config = dict(
    n_layer=14,
    d_model=192,
    n_head=6,
    n_kv_head=1,
    head_dim=32,
    d_mlp=1536,
    vocab_size=986,
    activation='gelu',
    norm='layernorm',
    norm_place='pre',
    norm_eps=1e-06,
    positions='rope',
    rope_base=8130.0,
    rope_fraction=1.0,
    qk_norm=False,
    attn_scale=0.177,
    bias='none',
    tie_embeddings=True,
    parallel_block=False,
    init='uniform',
    init_std_qkv=0.0511,
    init_std_o=0.00965,
    init_std_up=0.0511,
    init_std_down=0.00341,
    optimizer='adamw',
    lr=0.00186,
    beta1=0.9,
    beta2=0.99,
    weight_decay=0.089,
    lr_head=0.00732,
    warmup_steps=212,
    schedule='wsd',
    decay_fraction=0.559,
    decay_shape='linear',
    final_lr_fraction=0.0,
    batch_tokens=65536,
    seq_len=1024,
    doc_mask=True,
    train_tokens=568600000,
    steps=8677,
    dataset='wikipedia_en',
)
Each number is 128 + 32 x the weight over its row's rms, rounded and kept within 0 to 255. Layers, rows and columns count from 0. Numbers have three digits each. The size before them is the row's rms in percent of the matrix's.

# down: layer 9 MLP down (transposed), 1536x192, rms 0.0919, rows 1040-1075, columns 0-191
# up: layer 9 MLP up, 1536x192, rms 0.095, rows 1041-1076, columns 0-191
down1040 107:054116136067091182096137125137123064196095135078077092079166157151113131146146094173172182137186161147149151071140108135137142157145157143151133103090085138139132137181139155129139143118116111177159165077111083143036111121125144122102146115104053165111142114148105154169109176131103134107154153162115133068071095135128114183159100149137084176084148119183092202171126118066115096177156106121191179154151135087130107084121104103125155129122139109165117100109106131134177087116080158116140125107159103134121136117123105137099190125129166155187061151109135109121093137070096159128
up1041 104:133133185122156184101133096179129143131113148133151104114093136105154161072112093129136053100149120143140147153149092208113151147098083080104161133111137176109141134172120090108108070146118086162103115137153162143106159122120132210107127126147137106110141144159160156088135188143143124067075115079127116135125086115092083103196173156132148102083101107201129130104127084119151112109162113211152119146144190115136097105107110169119108176129109123115105135101167144101137132208124168168124134138112120065110098116075153098128116123036207112093104127111147069104210191115144155144
down1041 105:089141144112095121140104098154141090135120111058089118169131122142114110135115125107151189193079114090131090137093120154190152132121129171189072148100072164157128163065143162129139129099161170177141110160049153122130185133141097098127113092114106139086083127132125131193148150123156130156183139084125167113138149196137114152129113118139075174131140100115133134121124218154163143149162086167115056111130080132119143073109157128155111140120074130080109072151124114125134114132087155091122156050144151136090157118155139103103114173128126195175115186121134091161076061170197093149
up1042 098:096067102168132099208090062106132093150121091118098140140125110122122101128084109117136075116125177148117078138156137070154150116131148191161143169120161169170095070107166039129145102122074088112122097106144145109168139105147116144145156120104137139119136104157178141097112148129113116058104125137130132088193150077136137168152115148094127106101112124165118164113108106099121132134111099150187091183177075112082134128157145148121167165203118144127152139234164144081075130131158120113143167133092139101141211145169170112147182164163102132082124155218117152141163127132101137091
down1042 087:120184088080056136067187130110132106046125158170128146107171138140154141115158120090119131198094105082161131119137086134110086134134095092074116106138092142103158219152123178112141116151103187153136129109148097122192176132125158101068102111099082111118113157160135116148146127178144090172169110114130182161071148158080149136111112197136144102093105085100128132073161162113159164112169142173149113087127153101091184131133128118133133141146066139097126179141122072138163131108147111093140112086086111174200093162145125131146129112138101139109143097203175103120133129151101184071
up1043 107:177180126104148111116142106140118109075112081115086118110129078135099148111113060145180134124121131106135134159102131122139087082119101079122249141120155122167148107096098128119104121103138116133110171218160142147153196091151139094093079164031136095102155118072151143117090126153122155141162157160101152133098094128149107090130117119105097196141169105070137137147157102102107115145131140097110116119152167161128152132087135131131100165162129190197107176161158175200173091156145119147169126094134100147123126062100168138136192095076183187127145106170122087102174135116119120148
down1043 109:116150136188121147133172138147139115140149129139114130124083137150078092180096132063052138100167115087161132149113111196120119148076123173190092144145045143130089155083143138112160107137115124132074151121134079130096114123110093131144136137116142118139103112103130104162090162124165140094114180105121112103098137124166121136102114189137135155128135084149079146135127042194139165105070109121160151041170140125094099117138118099067140172078162161096168060085142082134175187182038170127145120113168132147160137088119079122155095168191173111157122145110116145157165144138176111150
up1044 102:147130065126178129100110133185126152073128193091065161140148079166128157119155130135122133127127144156135096132063141063094116070178077151173131166104141139143147147088149096073119142111179116119128117176118154124132146099141122106142127165140071149150194105097082169095136134105071138144140103096111163108080180115101119101112155113113166142131141140093087150110064088145100100098075084124115077128155179126119130129107109127105137163149137096174130132123145163114118118129105069166091141090154096111168145131132146156155160110061148209138200125148139165170248137192079146156
down1044 089:090109099143129103161073195103156103109134115133174041080137130072114087139098102110154132144143141119100118113136132146127120180145114112149163048174132066167130126167167137157092128132140150165204122121135165150150105168162146095052115134077138152122100163118148113119114102075203170187114109130184119072170135090187108066141064119114123064096141075134137123162173088095138178113135134118119078163078127142113133118174142155146074103138138125138133130148176124108113116184153145111104179109124083117158136136145111107085191141165100165091108120067124186137113092123153101186
up1045 098:082182062119142114085152105130147138135143120110150155121142134180058108116128075138162094072146064109149102173124092129124170115094124116073181135126128137096142111138017110149150110125118148052112093132106142116140088120062221149134154140134152098114144114152102098119143135142103154074060097096112132157139102143148147131116108099140169158155158113166122151139135115225071110172115082097213128095109118123127108080118141119161158140097125191153200110145125156125074094130180169135136144201105150109099170149134109170134154117089114143139132139154137131122160142147156108215
down1045 091:129114103156130087160216113065122145131176113087108082129141149121111170099130149087111156126097122167125154150117128100125058122057117141130118184066070115193147159130155130128149140163131154164144149142172142149108144129112147064142139144096154163114075192137141148184104113130131095074199181132131113093143147093148132073129179142132175128135159186169136093205118212123142082146146108129104093175114146161086185141102133111139119105099164184161125123155125114134096063141081102079113077089097084155114102115181137111080107138162120105111111101118134185067079160132130122109
up1046 102:097069136070094152119164136118106106107163106099141120157182116157150132135071119080127124120193050080115100152100130144117100149166123107107109135099174129096074127122156116082125166094153153119120141168081161058160090116110148095167146133146103116140088111148180063116139126147143132143202106113049174146119132164134114104100178165153143132205063140156135134063131106122161131062048126135175069100111136168117084113094147109081144077177123130136150126135078149112155103126112091128154135073096134104143168131091159141118099160143164166134119123184121157176145152131090137220
down1046 105:136128198153125079135070128133147149138169142143081136094105193111148158130154103173111161062187170142140165087104130123125148083148149108135144102123137138149108110138095136139178125189181085113175106078144110109157170110117102098152099092128077112075184128136086117137089116123139156137146126215108087082129088134141132145209100161099138079165134095129125086149135020122152146164172152095085143161109143129129151117136130111150155083056106135104068130124129109142173043142178154138119110130123082154141096170136142140076161107127179103155135106132118157119035131187111126104
up1047 108:081116136172126142160221100149142097116166086153158060125179098104107102097143073161108163120120110129124145152170141104116247141156123130135148104093111105099081070152107142142194152104173128041081087085124144057129121134147114133116116144120133134095130143102091103136102117155064120126163106118103130130148120099165159085142152159085187073128148155148095169066112110134159186118039099185144157155154178125119118096147143143117147151130096188128150093157135103168106106133115159165158188124141140148147100145108132132119102136112114186132144068106126110094142143075174170176
down1047 118:101190129097142094138046095066095129087177136141132119158150101168142160111100073070132112042079133130130200112116150142132112125172163145150100111106134125100166135123122101144128116068122145127123118098104180139153160105113138177106161150134118149127125125099218180106113122094137150151120104111174188131135124099197189146134114099102149115090114109122153169099128092190098116096106131126119147137130146118176196184147064144120171167069131157183078120162091162097107145063116106180142145171096114056108111134127097175136166092159125090138155140128118131101044083143137146156
up1048 105:094110112098168149101131152056196092137138100100104139174158155153120074097132091148129112109155097073193097128132153082138132078161100084085138114080134177113100138132115119075101112112146118160135095125168160137199129059093173100178159142124150132136095136081167134126070112114139199125105131082163141108080075127154071102172112106195111211129134101153120128094131137192132149109112117145133093128147175133095106115097136104105137073120099049135142216123113106126120108140127100125097102126100166178099194183093160153156165154128128206117140131127095157144142153154100128162
down1048 097:132140092115099113120074097120051145164120098139141176098097118141155110118104140085138072150134198129065104126147121136119167121132181103114115151116157136108077137115154173140099166149146160119059145110129148101149093146090130167199107188114087115179154170093148077089196104138059127110165101096137113126104145142084163172122174133161166113143099150106100189087175099161088134143147144138132066105118110104118151175083131138198152154122099171143043097129133059094121113168110132180167125131099186087125102117136109114090180152080145094155149144162142192150091125147168083143
up1049 106:134112142120140129158133091112197061098181122091116159084134157183079112134111161100085140115144169132137094143095129125084170148169077101132123166125132066147140053153187102149092109116134156117125066083132169150146136151099154135140145158196095093095117096164161132083145125131134110162086166102139216144136136141090133100104099129138107137084113148176129082070147117160191136130097167121165059148176182129148140103138168128111088121139148097162107116130130205108097194109119196132195142153111073094091116100079135108175109184113125182119058158118129141120108129133092091124
down1049 101:146204100160111099118186122148190090158095145100103112156121190077160065184193147099145086067074100137139098143122151148162095117159166083066125092162151155131165152106158147123103127146167146092154168151161125076077130134109219132093164103167151191122113059130138146160094163120127150144086104133098098128076126094069135120138115132134119135058118044114095153156089115113156118081165141122107136155130096082112098162141144133144152121088111122147135162137139134128115062133060119128125139160131144195152142127112070088211136103116143114136096093120082157168148158134137125142
up1050 097:109176194108133146155123060125145113145118111120131131062134145180125147153151100118140109120131148126197126095205098095096142091110140127072159136099128052081140118129090126115127137072076145160084107112115116157132086132075184160155152122130079071066134105178121159156207169141108154129103126131100126131136123143101122139131136156139164144162102129106145117134201082131091129106130118116132132091199141097200162059111196114139131105085139126155153144142157134179169163143058126143134174145162115129134181145134135087151077106081128088072156097156109155139179105096168185205
down1050 095:117136059102146176129141113098149121087123186150112163134102132097125143128062129129070145154160138101105163145149065151096062140157079131171031158134139135133123131182140116161143058107136101105142088103097177181101152081203137111111122171134061132179137191146094140128094087056116126121121129117121166090088130080085164145166187083157147148056153168149135113143056186133143121129145083156138174159096109111097109117175097165119136130124135125121106183171120137135164104162168118153143108179104091115194177122115143135110146114171148083142102133122188135105102114164130123141
up1051 102:192077108133082138148146106132119167140131116173142113161149138132091130163120110200122117080138179122158050176130116042146156103114115118125152104117083128154153076129108098177126172143081128085182135136165148125059123133142130092118123172175150100118176060091106141156100141167084157107134120157163159120164084133114145069195138151095161137167106102144117168137118112131126166154134078114169167105240091122099167142151038165173132108140112142143120116151118133179175161119121085107075100084098148153091088134087144133145125108134092180121125110125087130109185116144102161183
down1051 083:144107097087165141134116211115124056152166123091138176104103135121175129062115102110096148164136118098131154092124083168136184159090102128112091159134158129164067140155183138114124095079116099190092099078111153119121114080164110143139120103099122102187105175147144095120180110118100054103118208116167116141118189143137130116151140103187165098162104145151085061127176162143149138154124101127097084160110154111100150144121102083134192134104131091113126149117139154111098128147064179166104154209148060097151184140153121118105075147076179088131146155156122137127081162163125112132
up1052 099:154168143148122158138211096173161148107128154099155076173104101084120130185103140090142080121187158185116058156086112093158188087109090120105104082138128124105106095171116078163129161161065103117062151086124124151096163113115167113129109139129103082144136131158139080100102114224089140134095153157086089088129148124163140142131141139100204123190127124130144093111171097105201138096122086131118131086160101105129125107151131140119138114107099176155178114207136213125136129120145146133165151164112025110167124126089172145139137136108159137106161112093125119099157101115119123162
down1052 100:085132117122171110088117140056088121126112117116150108109135162081098177120175158147163227169144091153124114107143115098093134136162122112160144102111147186220094126072132114127134090121212146169124174154110095119192170125127187091115109139073164122114169106097088101142171180100148061103182085119092170090073155093074125072149121204160141111136115158087128163093103168134123121117149141135112180170089110182134127125138155110122123097130107087093129110129126097149128151161140152112132100178112128099117077110090108166131169131070135158145097134158098111168168160056131129115
up1053 105:192125145141176161159102162159128133143151153105090063134140126041137110128094108084096087095155135119105108133152140121152126100146168093052154122129171134132136102081159087050132165168177172135130103123117147119152157102094201133078061135144056121108132106144161191087125095156093202116098156133175141175050148069182088127147158101180121137100155122096106118171102079125088142113079141126156072132149118168119114141098119082170049165120083141163167140110121163149136105141146110148157145179168153110133144150145145114108122130113138156095128143166124150146203096113174118119
down1053 119:164045186155141080116139116110097123148200084149100126141130169148063117134140140167109142063137127135110127095115142120115147117118099136111105083118131098042107092141124129137109134126139125176102158166122203142102126189043130204110124126162086121122107104139089142154173156123152123182101120158162122136149135161086117073091112140179121107099136069197115126090155098094128133149130133175157147148167129126121144184189163133155144173154130128143113156193123163077147160123126135129117107179154126160150102145139096104058112115113161086083175155081119162075078061086086110065
up1054 109:079144113131145098148170098148109164145232100166143083169118125097082115128081080156156113094126105107136117193150113157075179139089153108100098143134176096113118107197116141120132103067077102132062159070181151133122154105090156139098040094083054175185140176098121107095124172127138168084104156147136127152093111137099110161111207177129152142106107131126180185143178106150165130101137112112153125131120120115184152121129094148092085129118135138092117148186197110152124125140109168143139135140154107107143128104047129143134125098085168130139150111117094121134166153099197127156
down1054 106:155100128120106110127100156157137097137157145093157172091136088158155109147148106116138133120111114176188082179170106164075138103119136144062088159154116146112090086099110124132097143150099139195156145074150115097092130082141152174163163106093180089117133137109103178175092110160097115111135117166139141073110092145109103160183119156068116120101066134136122165105079171076068151115135104122160105123122120038142125119110109099077147179160185173127133139107097112117101100165079089089158116188201127161109167135166099086091149155104099148104188153135124163139228161140115147172
up1055 107:174094165162063123136136112179121141115112112156142088132118149109065119042109055174155080118174121148122143104099111145089123113146172164121122090125124145152146123124168160103103145110076115123135130131149163113158193068140163143137077103097136161084104120165127179075081184132150131133114109139067167197136165128112076122158136127142126111079122108106141104070168115133171138095154098163170158136157160051114160108107132144131158108149110113075177116150147134108090108209159113223136173178096074103148147075072186150106141190115108144140133098129111187144146127131125151099
down1055 107:111132133112172146049173153087134116137142147099076118037170060150147110098131082128118198141110128159156158097168101140132159117146085190142105165115104125135097128104132120148166167150125121146124135119054172182083140117097142026118079092123100095103094140101161085094157187142154151153141154161153165145063152117178119151074149114108096151090103089125095128145034136105133117158187152113127147160111136117119147114129113181154170106158159188122079148133129078108073135152160169113077095150190138147158175119100132129135134167124176152101078152102111141182114129109112120133
up1056 114:117043104113160131109132082140142131112121088181154090092126144125109070065017115098146153124139146133165152138081148086105115147142088091144173088131142133149128137135091094189142154144089105095162082198088204101157114092163115118143104157145122110157135111110135211084085143151091185126144147141116139103204141089126098145148135080172127122184171093162171110098151119104155151124055054110157064133111164129145147149161122090116114123142112151095126115112142165150119120168125100141120159132071121172127121159143104044181139129154113172126117104148105169078124184115101121136
down1056 112:111106103106142190135137126112088190122144143114142116208094017139105176158152182164103155170121092177175108122112154142111130124109109125111170111069118099138147159133112141123151141132188162106100151121052118151098091143082142101138125102044127132153146144163135144155171029087112130117140122127109136220110104177087147180109150101113109135138118143081116155151172187170169132048097133119173125165082150095159116162082119176155153141116139097137130133134079104108177113129096125110143096136132059115125134132080098146137139191152154092116174114155128123103063131114126167143
up1057 111:109129117087146140200142153151182124131145188136145183160154183136125115111096098143125088076145189044081141177044161086142108112132140125090144113155134104099120122107140101123099128150106182176121072151124136147119139134106102101110099134128122106147148111137198109120075146214112119150116155122082189147123156177109118175136139139200136144132150128182128067108153105168111190100103098155207168169101198156134168119162111061102100143176140114140129118086123097127097210153123119128136124117163118125121127089111109140154100114097161146072066082160070104146092150121138119122
down1057 105:136127150113126146150133132102077067112135162071081120186130126124097141131111112175153129145175155130134145140098124166116160178134112134167138163064129143155162115119134099097157061120077156168108089151087119132139150111086168131137103156187138141199056143107115105138160150136168142098161130100076125099136092176173105113097114143108144146098106183118044123138139181184124133177102143136077173093170105127109155125152088148143172108159093169015112126157165144162109039136099081116162162108171106123160188108092114139164088150129121063078127161109151090131138145095086094147
up1058 100:173163111164144144099163083144109104076114088163102093130110108094111084169081119093145104112142093101132099166077138146103165142072110119094075067189145140130099156138129135123085154091105111123127143146129149133171155138138157130145097132176127169102200101108136123127161139201137133119164127102122158133068102133131049073070132165225111147131130180103151155141108081136142115120119166171145108111190133094179178125109102120143149067152159126122148157120157148210126097165112129146107079185165084118179150107073116098108169108065164138149071105099128192129167129094149107168
down1058 094:118106101129093086103138198179181147099156164122128123074130140147147119128140174148167103133149167148167153111124106169104110142138154141133094141095107125140075177186114090128152097161093151096123167088111134112093186103137178091160135098088176083126082193108116097125113110139105099141064084140100103097145107160120101156137117243082120089105125145157123109132111127155122154137144095086097191103101096085115051147154132133118183134099177181097112069117131133136156144122127121108097111102138207166150150098199159085099122147135077118119162115129109143074157164165222084138
up1059 110:078079091036067117174166104118111171114088144165128107108160112145089113160117102126114157119153153123135097142180111078140106173109142146113230101084178067110155117114066147139122145111083064189100141129102141067118084108050135069081169103106137168130125107117107135156139143110130131106134123170173115140126099119105113099198180153147203137121203082172116167117204124138134148124103112119144124142180134124133134129123092122136150112113150123111115219134140149140176140119138173162117143080123104099141151122120153142168139120096152103114149179150149175090087115061162145112
down1059 111:154071140182169153055130159126145045156141188105163147103149083104163091088135137165128112093117132140191149148121132160134127081130093145119148083088139116142148158104166114076112117134144109168140120184126135163114150175145124095134121161076183062107159126168096112108142189132133097121139109118155150101077126126085143136141092183095063113119119165098107138114129154115105091163167134086160094135138062059101084106064159193148129156127164149139133096126086070141157128133100179121115097182145135175195133140141172123068134118117081168134124062169094137072163117108137144191
up1060 098:182091073116179116119126061091133174139195118142134155157145107134167137184093122130118114126112112038171115122092104138138105088131156147155173108119161082104129142163111105066112120110108117147136159131185119131140097165117154125165087083118112153114151135109142102155128142122069116104096168169139102176077090085110125083089099172113121158061136088134192193127181122191140146089154176134130071185135133184177148066162116110157139052165088170119105163144177140153172090144124121152174168177094096163136122134114121069142098131131187140111183107125121146162137116103154115088
down1060 097:125077146116141143193136135109087127123089118086115164187134074164099145128072152139176172158081098162120168171160093159141079180143114182132155128119139106140142091098075087158102141123109108128090076120102193128069087181156161146084124142158095145104169127141104187118098160132167156123132138076112138103121168109179155135086120172173116156140139110133095063112145081130119207101055064134137067111145140104124133089170108122130101154161098131136123179146141102130080168138090189154085142162125131129046140159095168138098174175121171122129135065109118171140105140084104088118
up1061 112:089058154085169111190117142080132056125179037129158146098111105121058146131118101087102146108128198105132126153160125048136175104134110078169131112088218098179145119119136149138155121097143099074122161176144159111125123137140127127117082156090123136081151138112081168162131137112124139099132207174054109172120070131140094076162141171158100128147122163153124151108124114123131138138074145144138050121176161144142144117059121157127126176160105123106131175159070183161100139134128100149148143111165116116158148107115100132135136137118108199125102116160139137110098100101142204112
down1061 122:160160169145120107133115107149160130149084059122120133086205189156107101083135180139141216082126158121156115147122156103089134123174151205060163102166126106163134082127079081139149173125122132155143130135066142107179112183162146116112122156124100143108091088143112146138108080159157108156138192121099150130143133139120104052103106140172158135100158120112151104059120064144186088141087067202098067139097193162053139155091097134120095111100157121150114109105171138105124115104113156115146124126093109127094148179120110125176174092124110116100159140139116115115103094200105122110
up1062 093:161181051153162167184137133130168131116175178119166091178158148115150080162091114071167140047145123134096110147067137118089091119121111087124127119143171141163133136131143128117138103117116122118119096117152178108148105099095146168114108174143107134124150095129119148149126139144135132144144161128114143158101103178068101109164110096083131157165103176114121168125171079181121177095094141101123077147067119099211115119158111128091086115077174089104159145088099182150119062160124090099159144093175120129223182092134177123166121123124116188114150072161090125147156073060140146133
down1062 105:097101153097100114083146149076129096195110132118085153079137160188087074162172097129158137127113107071122098142212099040132120121145156119166135165111155119110126144083128124154105149116164083109141137175164150132106186128174119137150113066145141116171072174160148115097138088144175146128116080134159143127188126163138127149143067088127152100085176069103108104129133184093113131160129138116148116146161195113053219161103119128142131129169100128156106116144159086098080200159110140103099142058093137091098119159139130188131135096144168144124147157100152123086097151129124102077
up1063 100:143115161106162110244103119099120136147156099146130115083039126118105109122109107159170126098203110145105102143034091122107111090201113119127143100128132115239147136116095123087131135124114167138119114149147131060095173091121176152127122104120100099101150129096118079108107116153137173141165151112049166100095109174121189075160120083149146136128124173127175128121136116134124162121158107122142096176198133073165120082112154127105095094118148189110151144109115094180104152174094154121102151138134088131158194132121143139145168132131126146101148052183132155121088095125168107138
down1063 096:094135122086131146134107156151114165154123101104168115152127137161138114112162070152161094166106163142142103000142150123158119196159104094089094145099074184148148205099091112162138110108122144151188134140168116105155138124121144120064095125189095090112105130163138121085198086161080189114078142116183107164115113105129159151100171110115131076130118144105130078160152144127133143135170177085116165122139145155137057137156111120157133112135102127100077195136142181101128098131127157106129162106134087116091153162077138169107103129062103184145152146080145082133066151064158159135
up1064 098:138104086078166115064154112146133159115134141114119157155172132122160087158092155064138113139086128073151145160123117107148098065133136147116140077135123075077143139159169110115088153123139155135136108121128183134089085161093179150184116102092061072096152139118142109103120133154075137095101126129106146176150114096108056147196107140137165142151114146211092107131177104151075141129143063125205125158109131135142150131157181191112109105188102144116123124162111184112132104116098129120163132117145098149119197101099174076184123185128076116052138164173075166128129174132126085148
down1064 099:090122096138144113136149121120129082099077144123095123136128089137071115101086156155131174122125098175167094149094154091107080106116146155199122105096050210110122109094079189171176135121165152099099142096066158117141153161109111143148104159162144172134170151109146148094169123169148155104120146129158136128080200132156102121120152088123132133117154121120154177157138012157118098170136114111106186110153116097140121156173118059124141189202148109066140110143100190130096116126142162141194150136109137100123155131129100141106046105075115133120123146086163090133155185091126086118
up1065 105:116142128094130063131130082161119139085153113137136081128142144093111110126141123118083178117185127070179162146129175112167125133129100096099089129104124117136135069111104165106159075042118066140106113152153148102173108130128106188101128046120071114134167118169195088139173135172090177138139152133114216160133154164141090068106159135096203168141133141130091165163146092117139144168151161164141180127153147130159147100158101137097177076118124120115152175167186099188182126094132087169112145068068126162096169124137075118168124142139106183105112129127123134137136102117105154168
down1065 109:072143139132168133180152108139128093128083129073140089113150151143134135212146145173157185157119094130179116109096104132099135094108103079131197076105115165131139135181159115158127120191092197133133174170095131149152102124105107115112079110162119075105118136117072157151096102057073114147180130074119187070138102107076092102123163159131107150086101132085053110148219168134171122142150140151124150079093140111088097045122119182144097139169128096145161146093144163072143090144104133121104119119143128169145128074137132121159132117146123159151158178148141125177145142098130179099
up1066 079:118120073072123154125155091125147163143170135120118128113189203077090104109110127088107133106137141114182075118133121124207095115099136066186160136125189089180159118084100077115087131164200098156203138142165142143123133086137095119153051076152108100137147095146163095135107112137149146119083102122119179162139147146120075139152145151104146147121121117118177124116120119149068171086150150115124049138100156183135137132115074144129125102143136135162205084137132170121126139079084096135176124147095103129147132135162117115145117064100209120128110159151110186035132155126103130099
down1066 083:119123171126113119161101137164088102100148135100165116196147106152135128105055162150107105048174134127118136103078159147127150141126154193092113119085154104108138081104163103128154153106116139198083073133195112120170092135141142138154141141110044147152182112154098163126155158106164140128167140130190050175101112081111119113081128115123106146097158124151121190144123152141107146110163154080181153076075185132108110125080162093129175120231102121078118173158115159114113125187125035098105109103134095129127114126131111172145101090182118090133125140129132099169087117148123158114
up1067 073:140130093101132157135174091134120132134208096129104134104136123050122138128143106153155106064198111126145100103102193101161135138098114144158146170144189139128096116200104116100138107127121172075139096114115145119184127141129151090111064074131148094174193064168113113125121086144060156173145161165105114110112140139133135170143113153126196154084114137186144141124122132102109126035177109125113105126156141172127098104082113082126140182133091121140209113142179136092102078111124151096135117115129071095168103106140110134141140139124134117175186087171137119056213171115155153121
down1067 083:149067157189183092151118107154109144129125099125147096130096148174142139111059175130136132191127155148088166106093130182152077147161097093140117127074104131157122102061119097120162146144174177132102136110075093154150111145151130141126141129155148149100133086140107158072151148174160157118090125145088121156098091069178093097152127099115067092148133078157137144160153058154113144177073160136154150098132133103168117179127161138168165071162171050087122098074133170195169110125137125109114082123128186161169093104121150158105146094130098122104093082133139097102176129041139166109
up1068 105:140101126096134139195158081100123091086112108128171120115088113107121111069065092171122136119149198111121178172088142151153143099134133172132155122126115090140107135106116176147133127105140148152119171172197140122118168057114176097125145161131113124060120128164109171054131178131160163064111063239146109090083117125166135139152109205139121168166121063169123156169149085137132150137069052121127160098148092091098133160087101121124139170110119127069154110144131164142148135144108189136150126120095160089135146103134155091141178196082117101102169093114138132107116151146131129113
down1068 108:117159126146138089126110120120160095170075110113171160199144141061111091135184124172162067101111127139135156101154146126135117139188090046196120154084089107081192056141134159116122132131148128077142085178076091139125164159135127086108145161157110150114152136088080119117067124085195118123188143164154181176113122102147079157106113138146083128101122165126139107101160054086130171148137161140089117152120194111171101115080137145125148086156113136159128101175087116070113144089148115116190131138129144181112138123147132119091158136190165170091114086141156082120143106116149073118
up1069 108:155124111044174113103123106108111117115145078150174094139151092134052045129090113119117130105129137127126160152112147169093164140145177139101136117101193113123127085142127174095145101115168158138125108096147118116196070117156149126131102130125154150130086127068132132073139178127109149115139208136088188158179048094116129118191177095132131117130100134197121127114112090100061156072132179123123063112179126149126115120108117172178079209136116128123129134134122174125122155136129093149080133156146061133108115154103183156177171146141089191170135153106106153115162098160094166146
down1069 112:135172144129125097128133142198095166138142092104137093131160159154228078106213128135155098129139133104136143162177108193143130102095152111108177114090106101072140195156091112111085104166147056126090171125149193160169095121120185156186153149109149147074079122127107142141086178128098088145170115151127197127126141136119148138116096140122088129162155133074108119116101072102091162136081147122156099170136144090101112166124184111125151135093156097153125088105153132126077130150136122115056121156169154116164087065159114077080113077138103082177065098138100139107118165108138136134
up1070 100:128177143100180124165154115153118081127158146118134101131130078161097084162133138137122132068146107093154120115104113135119176175120112173044147111143167129166171079144116169068143097120142154124126109129111160167157070086070140168123091152176104146117191104099105119126160116138148137123093188100124159136160080133151139076120129091158141167160105146153087145192139084083148104121123119152100090130117152110151087164078081158163121159108193102121185180131148198115145070102152104164174047099166074145144169115056139139218138137084119151156112157107149101135153081097122098133
down1070 095:113070133096166127155133124126163152123156094113138182189149134125137174112162110152117110203132130103128184158140113130089160074184150079130163121164169088104110188114073122178086160141138095073147117120128088127173116154125132049127126059095182119142083171156153050185119100125127132097127153183096117147080121139122141086150123135105141121179088146106194103131106190145163140155092092175147128146144156103087159115099138120123148090132117148148152108162152127119095121087104135156039212110111092023123130115165154097119110120119067140126157119153128167139154140099160102099
up1071 094:137095119085180102151127094068157107129142117147086149135079161156156142145155114082077092119142087124138106116097149124130072188127081143130147135124132126181120108112070113168105151119111145163069090141128173128149137145082125084131134120143175098142158064094178136106167137085180168124088152144072135112128101066111150143223072140095107148131144094173127164114153119156171115143097095152186115148147094163076130120144105107113129158196145190156098143166187158097165196127138136145149136108089115138126171161097098097153096085152131159173124180017125161134133157063122126147
down1071 089:147112162119135118130085085108167132175100176133145180127120155136143131092174133148091177192137103096118133140115154150141093072105132163107176124157182066135167084108101081111127142120137096144124134123152128108135139153154105170143124133090168156126139087160081153128086116148096150093095085153149132152125140121109144129144157130129149176095039170143139107178108239103139119134101133135151163139085106140162177166127135134103143165130097110109169169093108108133140112123095091135077136170130134093105059097169093070104197136117016178106154099207079151120067133142059168121
up1072 101:171075148111126181200158094101140043087129080148106107110090091123116145121148132113104080147128120140168185133078132152141174176097140154106159145162174135146161138145163129170086138110151144132179094134098168139096148122135123182169177110122128119056073148076149110102071116138104130125066146149130094172148131100113046110155107127212110138150101151136122134087141065111133101120067183150126099133137125113101217131156143136108138094114142108113152157114153124116073129138102161095149125185105188088161185094116118099165122164098133111113049140096083141133187148094110116184
down1072 094:096161112123111115121139163194134162131156166136097145155135148152122133119094104135222143106137184201160113120128136146141134116138155124121135093107105100138157163141113153071059107151162169102125126110149084101163093030082168122177164143157145109140142166060113147130127135127088098082116176135107113031106115133130105103134058176126081097113097132116118184132030139115167203157192154164097131130154105097107096176173145131128132087165129104113109147150094158104115080156095164144103096148158168141131094084098094079099179148089132077128123134127126122121141166133165090181
up1073 114:199074099127152100102167126114131164113102126134152091148110136059156145146104129158094034114189080087099126158159162145130097043121136122130157128146109162062189104124105112149122159060099116108152154109135220142170092074103153138114124085109111128108151111166156103179111126176105158134126123109091123193088126151157090136162132176147206128134082129153135118089132068196151140093100124166169112137149133117155180113137106108127155080172099130145173107124138134174151131071179093097168131118120110190137143159118081090142122121060149148121143167100154157135182146080125132141
down1073 123:137138096092121082137189115116119112101195134129155085096140140115112156164105138145157117076141180186158103166076132124164133139079135154090100113043106137150151212132165084119118138173119188214116157100062129130099107152080076129134105135138098163108104110163172125137062178141183175118078132116146119120134110092103103122137123162121072137112141080089087105159125139149130085112085174088123174162112113139118134106139135125069141157085180143094109143135148125138154115087096163174132132094126165134166098091166166136088109210098135139199199079123098137124093159172114150134
up1074 108:141119125121167136153166073130158137150160102102109089101124099116106115082117152119085110132203161122195075130166088066128152099144135072096104078141135163162085124165153098170141096102083117124109176080182137119154112105107133117126099134179072091181192102134137171137070128149113156172115125138131178126133185116121140109116113129108140140075170097163172174159150079116118181111090133143120111110171070169153103093135141157191053097127171091104161165229118160132124123131044160101178144128116118114135096114119128120144120192124136178146091112089143117078166142150137179140
down1074 104:140147159136146108115122145159147135071146142150108175100138141146177163170132168135094103146203144136192099142113096116125103124061071155148193088112099123124169190185141106161101119133154151137111105105129178115113134176144054106130159145110127122140144067115164101131178144120107113099122079169094118137113130127100067121088164145146113108087071223095116140109088186140108087115140123103081149109168048116151084123162089174083142159113081079141125117080134104084187151101127073149120116110148185139175163101156133152117111160125116093092083108169174109123159153205103165118
up1075 109:125094154123122131149134146108196119116064057112179148115108125119163077142128108092152105111164157104121121160146169132141101130136150098113162132088178111102083142117108131106185156102054145156161103135114190147125128077178153140150113095074166093118136120053089129137101100111148219147053183131050104136047102150142072080148109133172176150165100119156089110088159084134118175117099093104116125131150152129178164168114099100135130174149138121144126125132105151105101201124108072131137182120119108148144147079117151129163087117137172154118178161095172097174141152064145158099
down1075 105:133126117112109116116178203113163135103127127192101107090106088139108120147160176092188123131092095148104135162120151175169181160128105129115137173115088144083129132100083148139071172093106219133099115166186165108071091162071140141157047047146098145117104206114105119158180100181140162138149086077114123161115174136164134095076126123098126125127142104127148115128136123123137121153123163096139131100139093194109102192133086117165084167146119151155162115066133090106134087121142074113144136110149151111123170170103107136185070155116131072085071160144170164119113099143105129139
up1076 102:094128149100055096150175128135166101114157127216122088114191060106108150106083118167149164142172107069155128173137115149127126082102148138136195085080137082122155162163145144152152182085097140146119140127130105114138088084126129182122109065116136119123105164126085204085070156111131112124138075132148141145041132105075118070116125126187113187127113123161107131149143113150140124099097075135168113114169136098168102098146140110112135132123170167077159170171081116199112157162128153164173138116132098140130177080140103083110159127116174141122132064089137185087103090136155159128